python train.py --n_layer=8 --n_head=12 --n_kv_head=12 --head_dim=64 --d_mlp=2048 --norm="rmsnorm" --rope_base=10000.0 --parallel_block=false --init_std_up=0.0272 --lr_head=0.00492 --schedule="cos" --final_lr_fraction=0.1 --batch_tokens=131072 --doc_mask=true
Each number is 50 + 10 x the weight over its row's rms, rounded and kept within 0 to 99. Layers, rows and columns count from 0. The size before them is the row's rms in percent of the matrix's.

# layer 5 MLP gate, 2048x768, rms 0.0593, rows 1386-1434, columns 288-335
099:50 60 74 54 50 47 40 42 47 33 45 53 38 42 51 61 57 63 47 53 44 49 40 52 48 43 42 47 58 62 56 42 53 35 67 50 53 47 54 40 62 56 42 40 33 61 47 81
103:48 54 61 44 53 62 47 63 53 48 77 39 59 66 58 53 58 45 40 59 56 67 62 45 34 46 86 43 39 47 46 41 48 41 53 34 41 52 42 46 61 41 51 55 51 60 49 45
093:72 42 73 59 51 43 55 52 49 43 54 55 44 28 47 66 61 36 57 59 57 56 62 52 38 52 53 56 69 67 52 49 68 35 30 54 60 56 39 73 59 32 56 41 56 60 36 45
100:37 49 63 56 44 33 62 54 34 56 49 41 59 47 41 36 56 43 71 75 41 65 64 47 43 66 31 54 26 39 51 43 57 53 44 32 52 35 66 56 69 43 52 51 38 47 59 45
095:45 46 69 38 43 46 40 40 56 40 63 64 38 47 63 49 51 44 47 62 55 56 42 62 48 50 42 49 30 65 53 45 56 33 33 51 53 56 44 56 38 56 56 33 59 54 47 44
097:43 53 51 45 57 46 41 45 55 36 46 54 53 44 45 52 44 63 42 46 64 51 34 65 46 38 50 39 53 45 54 42 46 55 43 54 51 54 55 69 34 44 66 59 51 52 55 52
100:56 46 63 62 65 69 60 48 54 48 42 34 57 45 39 48 64 53 57 54 42 42 34 52 55 43 53 41 47 44 43 47 50 62 63 56 64 45 49 49 56 67 57 63 48 60 39 29
102:49 59 51 36 25 71 61 49 52 50 53 53 31 64 62 57 56 78 58 49 44 43 54 46 54 59 47 41 43 53 53 52 48 48 46 67 53 56 64 45 54 61 82 66 61 47 49 42
097:54 54 45 40 55 53 39 34 39 38 63 47 45 72 56 40 51 56 48 57 56 58 56 45 50 61 43 35 57 64 52 46 48 62 57 35 43 48 46 69 53 50 55 48 45 46 67 56
099:61 53 48 41 45 76 42 39 67 66 55 50 33 51 44 50 49 47 50 39 71 64 47 59 59 46 45 41 56 49 48 53 55 55 51 44 50 36 41 43 39 46 60 49 38 56 52 69
104:49 65 69 41 57 45 37 49 57 64 55 55 43 62 21 58 50 45 60 47 64 68 56 60 58 44 43 49 39 61 52 56 61 41 55 51 56 60 65 41 52 50 41 39 36 71 62 55
091:59 52 40 34 56 45 47 44 61 47 41 77 48 49 42 63 47 55 56 53 51 67 43 53 53 47 43 48 45 59 52 54 58 33 32 55 49 55 49 43 42 64 41 51 59 51 64 56
099:53 60 44 69 38 52 73 39 37 43 45 42 58 42 59 44 56 43 41 56 51 59 68 52 54 48 53 51 52 55 53 45 48 59 57 62 48 46 67 52 49 43 59 57 33 48 40 41
096:34 58 58 35 41 44 47 46 49 43 55 51 45 50 33 29 70 48 58 36 65 41 46 63 66 59 50 41 58 50 67 62 35 32 58 21 56 39 72 48 44 66 54 57 65 57 59 33
098:70 74 59 47 52 44 46 49 48 62 34 45 43 45 46 38 31 47 49 59 64 59 52 49 58 44 53 50 48 50 45 58 65 59 45 57 59 49 43 65 69 49 51 42 51 52 26 60
102:41 42 42 45 54 65 63 62 60 62 57 58 37 36 45 65 38 67 45 44 56 43 36 65 41 42 56 69 49 70 30 64 56 51 42 51 46 58 45 53 52 47 64 38 60 52 46 52
096:58 39 40 48 52 66 42 50 66 56 43 47 47 61 70 60 60 46 48 58 48 52 53 38 49 56 61 54 23 49 47 45 51 44 42 47 37 58 35 75 41 68 43 56 41 45 49 55
099:66 62 47 60 51 55 73 33 30 60 40 58 44 51 47 64 51 42 48 47 34 44 35 45 52 50 50 56 61 48 34 51 58 70 42 41 61 43 50 52 70 53 36 44 43 50 46 43
097:59 52 31 47 52 68 52 46 39 48 57 43 59 51 45 41 51 45 60 47 22 43 74 52 31 59 46 33 51 60 53 25 40 51 54 61 53 57 49 58 43 55 52 41 51 64 56 45
102:61 52 39 47 43 52 47 31 41 57 53 40 51 45 60 45 55 67 32 72 48 44 50 48 37 63 53 62 47 34 65 61 40 50 45 51 54 62 43 39 35 55 61 44 43 63 53 38
100:57 50 54 35 67 46 51 22 48 39 70 61 47 51 37 44 55 56 53 52 64 44 63 49 46 48 53 41 59 41 59 55 48 66 78 24 50 41 43 57 43 48 46 41 68 35 41 38
102:50 60 31 37 59 60 43 54 62 52 59 63 60 39 70 47 31 29 41 50 59 65 43 46 53 51 49 39 54 66 39 67 57 50 31 52 47 39 30 49 48 51 47 65 39 58 50 36
104:45 48 35 57 40 44 58 31 46 50 45 43 33 36 49 51 54 48 54 37 56 48 44 61 44 42 64 49 42 60 41 61 50 66 55 55 35 42 49 46 49 39 46 39 33 48 54 61
098:62 59 36 50 56 48 53 70 31 43 53 38 59 50 47 47 45 51 51 40 48 49 64 40 46 61 44 62 51 33 50 46 61 53 24 51 60 37 52 55 43 38 42 36 46 64 37 49
098:62 51 55 45 45 57 52 48 50 49 56 54 56 47 44 45 69 46 56 58 61 45 31 40 43 32 67 62 48 59 25 49 47 50 39 63 68 48 45 51 44 41 53 46 60 47 63 49
099:58 45 48 62 64 58 55 51 59 37 37 54 67 57 51 34 45 41 61 33 52 53 68 68 51 45 58 56 44 59 48 39 34 53 40 65 51 55 46 43 61 45 64 57 50 43 52 46
103:41 61 47 49 34 51 54 61 36 43 57 41 56 41 40 45 36 66 50 53 44 51 58 30 61 51 63 48 56 41 41 50 32 70 46 78 47 52 42 44 37 57 59 53 37 42 60 41
101:66 61 48 36 40 56 47 40 40 43 38 66 51 57 64 48 58 48 56 40 44 54 46 50 53 43 58 48 35 37 73 41 36 50 49 55 57 45 62 55 55 49 57 44 61 40 47 50
103:44 53 46 54 67 56 44 52 37 39 47 36 37 64 57 60 45 48 44 37 53 24 38 45 43 45 58 63 39 49 43 50 59 68 44 62 37 57 31 56 50 52 43 61 48 43 66 55
093:51 38 51 55 49 53 61 51 38 52 41 38 49 44 63 54 53 57 56 55 42 65 43 55 45 42 59 32 52 49 58 47 45 53 48 66 44 56 43 55 67 70 59 43 50 55 47 49
103:57 53 46 44 59 73 47 47 46 47 52 46 52 46 50 69 30 51 49 56 52 66 45 54 56 34 61 56 75 45 49 38 70 59 52 46 41 54 48 75 50 50 45 35 51 40 56 43
103:46 49 51 61 43 64 49 60 55 42 52 48 35 46 60 40 51 53 30 38 47 37 41 64 75 54 69 60 62 24 52 62 49 49 78 58 42 53 61 50 49 52 55 49 45 49 58 43
101:33 31 56 69 54 50 37 38 39 49 43 54 54 50 52 28 56 50 51 56 46 65 37 55 45 53 75 52 42 22 64 32 53 36 30 71 69 52 43 55 48 39 53 43 36 66 48 41
101:43 46 50 58 34 51 49 56 49 43 51 54 50 55 46 49 53 55 44 48 54 50 46 60 69 41 48 61 56 30 58 70 32 57 66 30 46 50 63 57 42 42 61 39 51 41 39 58
101:35 32 59 61 54 54 43 41 60 40 56 45 60 66 48 35 54 44 62 53 33 36 42 69 51 35 31 48 46 59 42 56 40 36 45 53 42 61 60 52 43 58 53 53 55 53 50 70
099:49 57 68 60 61 34 43 60 70 50 55 42 34 55 55 33 72 51 54 50 65 35 41 36 49 55 51 52 54 63 48 51 55 43 53 37 45 69 46 43 59 53 65 51 44 45 44 49
100:51 63 53 34 51 70 41 38 35 50 41 71 74 45 65 48 35 55 42 49 30 52 57 62 60 62 58 38 48 48 33 46 45 47 38 54 42 48 28 53 58 42 46 45 48 50 53 47
099:20 41 40 63 59 55 27 49 50 58 52 39 68 56 46 54 46 51 41 60 41 65 61 45 51 61 36 67 35 59 69 46 40 43 45 46 43 52 63 68 66 42 42 57 51 46 48 55
103:42 54 49 62 52 44 45 56 42 56 51 52 33 29 68 41 29 41 44 48 40 36 27 41 48 49 49 48 54 37 63 57 33 58 47 50 49 53 66 66 58 53 52 48 58 42 29 52
103:57 54 67 48 63 49 47 46 50 68 34 51 60 35 45 39 50 47 36 38 54 50 41 55 41 48 37 57 40 50 53 49 32 54 33 54 60 39 47 53 43 39 57 52 51 27 52 61
103:56 47 55 44 51 56 55 53 50 61 60 59 53 70 52 47 46 51 40 49 58 42 49 55 38 63 49 44 54 45 56 48 42 59 58 38 49 50 42 58 50 48 35 42 38 49 52 56
102:54 58 39 47 56 48 46 62 57 63 45 49 42 56 47 61 32 60 67 31 39 49 56 56 28 45 59 55 54 44 42 43 48 51 60 35 58 43 49 42 64 52 49 42 57 44 45 46
102:40 61 52 52 66 49 65 44 41 60 52 48 46 49 51 44 47 49 29 62 43 37 35 47 54 49 41 61 58 72 40 41 50 40 42 47 53 52 51 45 60 63 73 53 56 45 60 36
097:59 36 38 59 68 47 24 38 41 49 45 55 35 58 56 48 40 44 42 61 50 48 50 46 36 57 51 33 36 49 52 58 55 45 37 49 37 58 62 63 70 59 46 49 35 53 48 40
106:50 56 50 56 40 39 41 45 48 38 49 52 52 52 52 50 35 35 49 45 47 66 51 48 61 57 43 48 56 54 38 43 45 40 57 66 39 59 52 36 45 49 34 51 23 55 55 61
091:55 47 29 43 40 35 61 41 68 39 56 56 74 51 51 38 59 50 42 55 56 53 41 56 43 62 41 35 45 49 49 56 52 53 42 51 64 67 52 67 47 52 63 66 46 59 53 46
099:48 42 47 49 58 48 64 30 55 41 51 54 30 52 59 53 51 39 47 49 59 54 24 49 36 54 57 51 53 47 43 72 38 44 47 45 51 63 60 46 57 59 42 57 48 60 50 53
101:56 43 51 60 44 53 52 55 42 44 45 31 54 62 48 53 38 55 71 65 51 64 43 64 22 42 50 33 51 41 30 43 54 51 41 77 38 42 59 71 57 61 56 50 46 52 44 65
095:66 36 51 48 53 49 46 59 47 46 60 58 35 52 36 62 45 40 45 36 47 46 66 47 44 45 42 45 72 73 51 26 36 36 56 62 30 43 50 35 43 46 45 63 49 46 50 55
# layer 5 MLP up, 2048x768, rms 0.0634, rows 1386-1433, columns 288-335
097:55 39 61 69 52 56 58 47 47 56 52 57 54 78 44 33 44 38 53 71 46 27 52 54 73 16 52 46 57 41 48 32 46 47 40 41 44 60 68 53 59 40 58 50 34 40 55 51
108:33 53 64 53 60 69 44 59 57 57 65 43 49 53 64 36 53 47 53 37 54 71 59 49 38 57 56 37 51 44 42 59 52 31 42 43 37 54 46 52 66 50 37 68 61 38 47 38
097:51 21 53 53 38 52 66 57 52 41 47 45 46 42 31 51 39 63 37 55 46 56 44 61 54 67 50 55 65 59 40 54 64 48 36 47 57 49 55 58 70 66 55 48 52 35 43 47
097:56 40 63 54 48 44 47 41 53 60 35 38 55 43 50 67 41 63 52 30 53 43 54 56 40 54 52 61 59 58 58 46 39 57 55 39 36 66 41 53 31 67 50 51 55 45 59 49
099:47 37 57 28 49 41 51 79 40 52 54 50 63 54 39 52 47 47 48 45 52 57 53 54 40 52 47 62 38 57 51 50 57 50 52 55 54 75 46 53 34 29 42 36 66 45 57 37
096:51 44 35 55 67 53 44 66 42 38 67 50 47 40 52 59 47 55 42 53 60 61 63 56 64 55 37 38 62 40 51 47 59 40 50 53 52 44 46 40 43 54 54 45 48 49 34 39
097:56 50 38 54 63 39 60 49 68 30 34 34 41 61 53 55 34 80 56 44 59 50 56 48 53 50 48 60 66 41 35 57 56 34 57 52 53 56 26 51 48 41 57 39 43 48 47 58
101:33 53 52 44 62 35 35 46 39 58 63 60 39 58 39 47 55 50 38 57 57 45 70 64 49 61 59 43 41 52 57 34 51 68 59 55 60 58 52 48 42 49 41 40 63 57 46 53
099:57 43 54 46 54 50 42 52 54 43 33 35 59 68 72 62 55 39 31 49 49 43 49 56 57 39 48 48 53 55 47 45 53 54 54 54 46 60 43 53 47 36 68 58 55 71 39 52
100:58 64 58 32 49 60 37 37 59 37 54 42 51 34 47 44 51 53 48 43 70 46 51 53 41 63 62 51 42 55 63 59 62 43 59 64 34 41 61 41 44 54 57 54 44 46 46 64
101:44 53 53 26 66 44 50 39 51 47 42 46 61 52 49 49 59 50 57 45 45 57 60 37 42 47 69 48 42 52 48 50 53 37 51 49 54 59 39 48 42 24 66 50 59 52 28 49
096:51 53 39 61 56 53 55 39 46 42 60 49 60 48 66 40 40 49 74 51 42 40 45 49 43 33 61 41 57 37 53 64 38 55 54 55 51 62 58 54 28 48 51 50 49 42 27 48
098:56 40 49 40 42 48 43 50 57 54 65 30 52 51 41 49 51 56 46 39 41 46 56 45 45 61 51 37 47 53 57 43 66 66 56 50 53 52 49 64 42 73 52 50 48 51 32 48
098:57 51 49 37 68 44 35 46 61 58 32 65 38 34 64 40 38 72 63 48 37 64 55 51 54 55 55 56 44 52 37 46 50 51 47 59 53 60 46 60 48 54 50 39 30 48 42 43
098:27 50 54 40 49 39 55 67 31 47 48 66 47 52 51 48 55 49 53 42 65 65 51 65 63 53 51 55 52 68 53 63 46 45 30 46 51 44 59 52 45 44 44 58 51 48 56 52
101:64 50 51 53 49 42 58 61 46 59 51 42 50 62 50 39 61 33 54 47 38 42 58 32 50 53 48 38 60 64 49 38 56 52 26 38 67 36 57 67 41 50 59 40 61 62 11 37
098:44 62 51 53 58 44 61 59 66 48 65 59 76 59 54 48 39 38 48 34 71 49 47 61 46 43 55 44 37 70 51 55 71 59 50 30 49 57 46 41 64 82 45 47 51 47 42 50
098:53 41 41 46 41 56 42 40 37 51 62 57 59 53 58 28 58 52 52 46 59 60 39 54 43 32 50 53 63 43 47 49 31 64 60 51 41 29 54 49 43 46 49 44 54 53 52 64
100:50 40 60 39 44 47 54 56 47 67 57 52 43 55 46 57 51 35 51 70 47 50 48 52 57 59 58 55 58 50 61 51 43 41 54 64 58 44 44 49 32 51 57 48 49 69 62 58
101:40 34 57 49 65 57 54 54 35 45 40 44 56 47 49 42 58 41 47 54 55 40 55 46 51 51 37 52 51 37 45 54 40 52 51 37 43 55 58 24 45 56 57 73 47 37 48 51
101:56 63 44 41 51 38 35 67 38 52 44 42 56 39 58 45 53 75 39 48 61 63 46 35 60 55 59 30 56 54 73 48 43 47 57 48 45 54 52 44 43 70 34 50 36 58 47 56
107:34 55 49 44 66 43 51 66 51 41 45 51 46 60 35 67 44 55 52 59 52 40 47 47 47 50 52 49 59 51 62 58 54 50 51 51 45 57 60 52 39 47 50 52 45 66 40 49
105:45 39 51 50 59 64 54 54 48 49 34 50 60 66 55 49 63 56 40 68 50 57 49 54 36 52 61 53 52 47 51 46 41 55 57 48 53 56 66 36 48 51 52 59 48 39 65 44
096:44 43 44 49 56 51 46 41 26 52 41 45 50 56 58 47 54 62 65 54 66 56 43 43 45 54 37 40 53 55 47 58 61 48 45 38 61 49 23 61 47 46 44 43 46 58 38 47
096:62 63 53 57 59 38 42 35 62 59 40 51 58 48 59 41 53 69 40 52 49 61 51 44 70 64 47 47 57 38 45 49 43 47 27 41 57 66 24 59 53 63 67 56 31 44 41 53
100:57 51 36 49 57 61 45 42 80 57 44 51 57 52 42 56 36 48 52 51 37 41 38 56 36 62 47 50 50 41 49 40 42 40 62 31 53 39 58 50 52 44 45 66 47 39 55 45
103:59 55 48 54 44 37 54 65 48 57 58 44 18 58 63 55 57 42 53 55 60 39 65 67 58 58 64 77 55 56 65 26 60 51 44 53 40 54 37 38 59 47 52 52 53 51 57 41
100:60 48 57 55 61 56 32 66 46 55 64 45 48 39 49 46 43 37 35 56 44 43 47 57 57 52 55 49 35 37 60 53 52 44 38 48 47 67 51 52 41 28 71 32 28 52 40 48
102:46 45 45 79 59 58 48 57 45 46 30 44 56 68 45 55 48 40 58 48 65 40 42 29 49 37 53 76 43 52 49 40 68 64 39 61 54 73 34 39 51 46 57 60 53 50 51 48
100:40 37 84 43 44 59 63 33 46 60 46 74 56 60 61 40 42 53 65 62 67 46 38 63 42 55 53 63 25 31 58 63 46 37 31 57 48 46 48 42 51 33 45 40 49 67 59 56
102:59 55 59 46 55 43 56 59 42 38 43 50 34 67 55 48 67 63 67 36 45 58 48 40 63 49 44 39 63 55 50 48 60 41 35 57 35 40 36 57 64 48 44 41 42 24 38 35
098:55 55 65 56 52 52 58 42 46 48 56 49 56 47 49 42 62 71 65 36 49 44 31 69 43 44 62 52 46 44 60 53 63 51 44 46 45 51 66 39 53 42 36 50 34 54 56 57
101:50 37 49 56 38 42 50 71 53 58 36 27 50 50 51 61 50 49 50 43 60 46 45 35 59 63 47 46 37 47 61 33 66 49 38 48 54 55 48 53 53 50 57 57 45 33 53 49
100:46 52 54 54 62 56 38 45 45 28 67 47 46 59 41 45 51 36 37 41 47 15 51 65 48 41 78 46 59 60 47 47 86 46 51 43 28 43 62 36 47 57 52 44 72 61 57 40
099:63 61 49 51 47 42 31 68 53 51 90 51 62 67 54 58 29 43 35 36 51 58 51 44 30 71 48 44 53 35 44 23 29 57 55 46 53 57 46 50 51 41 63 41 58 45 37 60
097:30 60 59 38 71 50 41 59 36 47 36 54 59 59 28 47 62 38 39 33 47 57 51 57 44 62 60 54 49 49 29 53 64 34 49 41 52 43 62 63 59 55 43 41 61 59 61 49
098:47 46 51 28 51 51 46 42 63 51 69 40 51 50 50 43 54 40 45 33 42 51 51 55 61 61 51 50 41 68 57 56 44 38 47 40 64 48 55 47 48 45 48 50 58 60 36 59
102:55 53 63 56 63 44 63 46 68 66 42 54 69 49 36 48 40 40 58 56 49 61 75 63 49 52 41 61 57 34 44 54 41 36 58 54 56 61 44 57 53 33 59 60 42 49 50 68
104:61 51 62 52 55 58 64 69 37 62 50 52 43 56 49 48 81 53 54 58 57 43 66 65 36 56 54 56 36 58 42 46 47 49 56 59 53 48 38 32 50 54 60 65 23 35 58 45
101:51 47 58 53 42 48 45 47 65 43 42 61 42 59 49 52 39 59 58 42 41 58 50 55 41 33 62 53 42 60 43 48 35 55 49 49 47 40 35 54 72 46 65 30 53 30 48 38
100:46 41 47 51 26 25 67 47 49 53 55 61 61 45 58 52 33 50 43 40 45 57 50 59 60 54 46 43 56 56 49 46 61 53 49 62 50 62 49 59 46 40 60 50 60 28 41 56
102:43 48 39 46 41 60 46 52 38 44 54 45 53 65 56 50 59 60 51 37 41 52 43 50 59 37 50 59 39 49 46 43 49 49 45 63 47 46 34 30 49 50 39 48 51 58 41 66
100:55 49 48 39 54 45 58 65 50 64 69 39 42 54 51 45 52 36 42 38 66 37 62 52 55 57 45 38 59 52 32 66 62 46 43 39 60 48 60 36 54 49 38 39 52 56 60 65
099:50 32 40 60 65 51 45 65 54 44 55 39 53 40 36 49 39 69 35 39 37 71 45 58 54 56 76 40 53 42 44 54 43 57 43 64 44 42 51 58 48 55 28 64 55 52 42 38
106:44 75 40 61 57 53 59 48 55 49 48 73 64 58 52 44 45 53 30 49 51 47 33 50 59 49 55 43 31 35 47 44 50 38 59 54 59 58 60 44 54 50 20 59 58 41 31 53
095:48 54 64 36 58 57 42 57 59 50 52 55 45 46 50 59 54 54 52 44 61 42 70 40 52 60 62 68 56 46 49 35 44 58 52 48 48 44 55 47 47 38 43 64 52 50 34 35
095:61 46 63 63 65 60 66 76 50 49 40 46 35 46 55 53 60 58 62 56 18 72 30 62 66 57 50 58 46 47 61 28 60 52 57 66 31 55 63 45 45 58 35 29 39 54 46 39
104:55 72 49 64 62 65 46 33 48 52 41 58 58 60 40 42 46 24 42 34 39 58 52 54 50 45 43 47 37 56 46 53 54 53 60 58 40 39 54 60 26 53 57 76 41 60 64 51
# layer 5 MLP down (transposed), 2048x768, rms 0.0361, rows 1386-1433, columns 288-335
099:43 51 39 60 54 44 45 49 51 56 61 44 41 41 73 59 61 59 40 50 53 51 52 49 34 59 62 73 46 44 74 48 54 54 53 48 61 68 56 39 42 20 46 39 52 52 30 44
106:56 46 53 61 45 67 64 57 44 49 74 44 62 44 46 61 48 43 57 55 58 58 55 36 48 55 46 66 38 52 42 50 42 52 75 61 56 41 48 54 47 36 53 51 60 53 59 48
106:55 63 48 29 40 70 60 41 54 62 72 53 48 48 49 38 53 49 32 48 56 63 37 48 35 46 47 59 53 68 51 70 28 49 41 51 63 48 50 53 62 71 36 49 50 58 58 50
098:46 55 46 12 58 43 40 38 55 67 54 55 43 54 41 67 47 42 48 62 47 53 49 45 62 44 44 47 67 45 41 48 44 69 51 58 35 62 51 64 48 46 33 48 63 60 32 40
100:47 42 43 46 48 52 41 61 45 52 42 56 57 45 41 44 55 53 37 43 54 70 43 51 40 43 63 42 40 64 58 45 61 48 40 56 30 49 49 38 50 59 49 46 56 61 45 61
099:36 55 49 66 59 53 53 53 53 63 57 31 35 45 57 51 25 48 43 53 59 39 49 42 46 47 48 50 36 42 55 63 56 35 48 53 62 43 59 50 46 56 59 43 40 47 41 40
099:53 53 47 59 43 62 47 48 32 41 44 46 51 33 41 62 57 66 45 39 47 62 59 51 46 56 50 39 37 46 74 35 42 47 66 54 43 62 51 69 58 61 45 57 42 39 44 49
100:58 46 67 46 53 54 39 36 54 43 64 56 54 59 41 49 53 56 52 49 44 65 50 60 69 48 47 43 45 57 45 47 55 44 56 40 37 59 43 43 54 50 56 31 50 50 68 41
097:64 50 68 31 56 45 43 46 42 78 53 44 64 45 50 50 36 32 56 52 49 46 39 33 53 58 68 49 41 34 69 47 57 61 45 51 47 63 38 51 50 64 47 33 45 59 45 57
096:54 51 56 56 66 48 40 53 43 45 36 55 33 65 31 58 46 63 46 58 15 54 54 51 34 50 54 34 46 53 38 42 62 43 69 40 45 37 43 58 60 55 59 56 60 45 49 55
100:50 40 48 42 65 57 48 58 31 48 44 50 53 78 45 57 48 38 48 46 39 54 52 29 67 50 52 42 54 50 56 53 50 37 57 42 51 35 49 34 55 67 60 48 49 52 40 50
098:55 41 57 54 52 54 48 53 41 57 34 52 62 57 48 55 52 33 21 53 59 49 47 38 28 62 39 54 67 52 48 50 61 55 41 55 48 57 47 62 48 58 45 55 57 55 51 47
097:46 50 47 37 52 53 73 36 53 54 42 67 57 51 50 46 36 41 54 45 62 55 51 52 48 41 59 62 32 54 28 52 62 41 63 49 34 72 66 45 54 45 44 44 43 45 44 64
100:54 61 46 49 49 49 43 57 57 52 68 59 57 49 60 60 37 50 66 41 50 35 44 53 38 42 53 39 39 62 42 50 40 55 61 42 54 49 37 38 29 60 47 51 72 46 54 43
098:52 56 41 55 39 61 73 47 57 32 27 57 44 59 36 68 34 60 57 37 25 54 44 57 46 51 37 48 53 27 39 54 43 60 55 43 51 62 46 35 71 43 59 58 34 37 50 56
103:51 37 35 54 57 58 66 57 34 57 49 65 45 53 55 65 52 45 47 58 55 48 58 43 52 57 50 43 43 36 46 62 58 54 53 34 46 44 46 46 51 46 69 30 57 59 43 52
099:40 50 31 64 60 53 46 45 47 40 50 40 62 32 58 45 54 40 46 58 47 42 46 38 50 57 53 52 54 53 70 49 58 40 57 59 66 51 68 38 43 43 50 45 45 66 70 47
096:57 50 41 54 62 21 53 55 51 47 52 64 54 55 48 70 35 36 34 59 53 51 54 45 34 54 33 53 44 40 68 35 52 27 40 66 60 39 57 53 44 49 50 46 64 65 61 42
097:47 54 38 36 60 54 55 44 73 39 49 57 57 45 64 52 40 57 69 44 63 40 42 50 62 65 34 58 62 64 32 62 44 60 58 43 41 60 52 53 40 46 49 53 44 64 62 32
099:60 46 37 51 36 54 42 40 39 36 43 45 38 39 58 48 42 52 66 40 41 39 53 57 49 52 48 51 60 35 35 47 30 85 46 60 41 49 33 48 37 53 48 37 43 50 54 50
103:37 53 48 43 61 48 36 37 54 36 36 51 45 63 42 52 48 46 45 34 40 56 41 60 63 48 46 45 45 50 56 47 45 62 51 66 54 41 55 43 48 43 62 64 63 42 36 63
100:46 60 51 42 59 47 45 69 41 54 45 43 54 55 50 28 45 36 46 38 58 55 47 44 42 57 61 50 58 69 32 61 65 54 45 59 53 47 50 38 36 42 43 42 54 57 60 27
102:62 41 38 60 42 53 65 58 62 50 60 46 39 69 50 42 47 54 51 60 38 40 48 51 50 62 47 59 49 55 50 47 45 55 42 56 47 57 58 47 51 51 54 52 32 57 59 32
099:53 32 39 60 37 51 51 31 58 35 48 56 44 54 57 44 47 50 58 36 52 56 62 60 38 63 44 59 51 46 48 66 44 67 47 44 42 53 54 37 41 58 48 53 54 53 53 33
093:66 41 51 37 47 58 46 57 64 41 37 40 54 48 59 34 55 47 55 48 42 55 50 57 41 72 46 48 46 53 49 21 38 47 43 38 53 44 30 57 46 74 59 48 63 74 51 50
095:49 53 56 52 53 57 32 47 48 55 46 52 54 40 64 30 43 65 64 56 55 58 48 56 48 32 44 53 44 47 61 55 46 44 62 55 44 64 39 62 36 46 45 50 66 61 59 57
103:39 61 42 61 60 63 36 58 46 53 54 61 43 44 52 65 46 41 45 52 57 44 70 55 44 49 49 28 49 36 38 38 49 46 36 69 53 59 54 44 39 63 43 41 41 73 47 69
102:37 45 51 50 49 64 57 52 47 54 34 54 53 40 72 70 46 59 48 39 47 44 64 65 62 43 57 71 43 33 41 44 36 47 53 40 38 40 52 49 42 41 59 59 70 74 67 46
100:45 54 37 54 46 49 37 56 44 50 51 50 36 62 30 28 51 42 40 31 48 50 48 47 51 58 50 46 65 50 47 44 43 57 54 48 62 35 51 50 31 40 51 52 60 51 52 48
098:40 41 34 37 58 42 69 51 55 55 37 46 61 42 60 50 47 59 61 64 46 54 53 60 52 41 54 40 56 48 53 54 46 65 50 42 51 39 67 52 55 55 43 63 55 45 52 53
104:54 50 50 48 43 65 58 36 47 39 56 54 53 61 51 43 52 33 62 60 53 58 56 41 46 53 52 56 50 57 39 54 67 47 60 67 68 37 54 48 72 57 47 61 38 28 60 50
100:51 69 42 38 48 53 57 54 41 52 39 42 54 47 51 62 61 42 48 32 56 53 40 49 58 51 44 64 56 56 50 51 40 82 55 47 47 49 56 42 51 65 56 45 34 47 40 39
099:71 55 72 45 58 57 38 52 53 52 41 41 43 37 42 39 67 40 62 61 42 55 40 49 56 74 54 51 40 58 51 53 48 46 55 51 61 50 58 57 58 32 46 42 34 30 46 20
103:57 57 46 55 43 40 67 40 62 56 47 61 46 55 44 48 41 70 53 44 51 28 41 42 52 27 78 58 66 45 46 48 53 41 47 38 62 44 55 65 52 44 40 53 47 54 62 56
100:48 50 55 65 63 68 69 53 45 43 42 61 47 53 50 54 45 51 59 32 35 47 57 40 39 39 25 55 34 55 61 48 37 47 53 42 51 37 34 51 44 58 26 50 54 61 42 54
097:45 55 61 51 58 37 45 52 64 41 46 26 38 56 54 53 38 44 38 50 45 51 40 49 52 54 44 48 51 58 52 43 48 48 46 41 59 65 50 46 43 49 54 56 50 39 42 46
096:35 41 51 60 38 49 49 41 68 44 60 50 38 82 41 40 55 42 46 49 51 32 42 49 44 27 41 65 58 49 57 45 53 47 55 52 60 48 65 46 54 51 64 33 54 59 56 34
101:37 37 43 36 50 44 33 44 33 45 37 53 17 42 51 52 56 59 53 40 54 48 75 56 44 51 59 68 39 43 28 67 59 38 46 50 29 50 41 42 53 48 48 54 51 72 57 58
107:51 51 51 45 50 54 48 51 46 62 50 40 52 60 43 42 41 60 42 64 53 51 68 60 56 48 48 69 44 36 38 55 53 58 46 45 59 42 40 55 49 53 58 46 40 60 75 60
101:51 63 60 64 36 73 52 33 43 56 59 61 61 48 61 47 46 51 46 28 59 60 51 33 53 40 60 51 46 62 67 42 49 56 51 40 57 38 26 38 55 33 63 77 46 44 50 56
099:55 47 49 49 45 58 53 57 63 49 39 48 43 39 20 45 48 44 68 42 46 57 62 72 35 36 45 51 49 58 54 48 49 44 48 48 60 57 55 46 71 60 47 65 51 54 44 50
103:35 61 36 51 52 52 47 45 46 57 73 61 58 58 66 67 36 56 54 48 66 67 40 63 43 31 50 26 32 67 49 24 49 67 59 43 48 48 50 54 50 57 48 49 55 40 45 52
101:45 38 59 49 42 37 55 50 57 50 59 53 51 61 32 49 57 29 50 62 44 59 51 43 67 42 50 51 39 62 59 59 53 47 40 47 61 63 39 46 41 52 66 48 56 53 38 50
099:47 56 36 44 61 51 42 56 55 49 66 47 53 35 61 36 47 56 41 47 52 55 35 48 44 33 72 47 55 56 62 63 51 76 51 53 43 50 40 58 42 49 52 61 57 51 55 54
105:46 70 54 51 57 55 62 55 40 44 39 51 55 53 17 59 60 33 61 43 37 40 63 58 50 59 65 43 53 48 62 30 51 60 53 56 44 48 54 47 35 58 33 42 46 44 32 58
095:30 30 39 27 41 53 43 63 59 52 55 56 54 42 61 57 49 61 51 49 52 57 62 55 50 63 34 51 38 61 46 29 42 46 52 45 40 34 48 54 38 42 46 57 61 49 57 30
093:46 44 63 29 63 54 42 40 42 43 48 59 47 56 59 55 38 50 45 34 45 54 39 37 40 51 46 52 39 47 52 58 47 53 33 57 62 64 56 50 43 59 45 55 73 61 66 33
101:59 58 62 55 39 56 65 28 50 49 53 49 51 48 35 52 49 24 35 42 50 45 46 46 68 46 55 45 65 47 66 47 55 61 62 55 50 50 45 55 15 72 43 48 43 51 60 54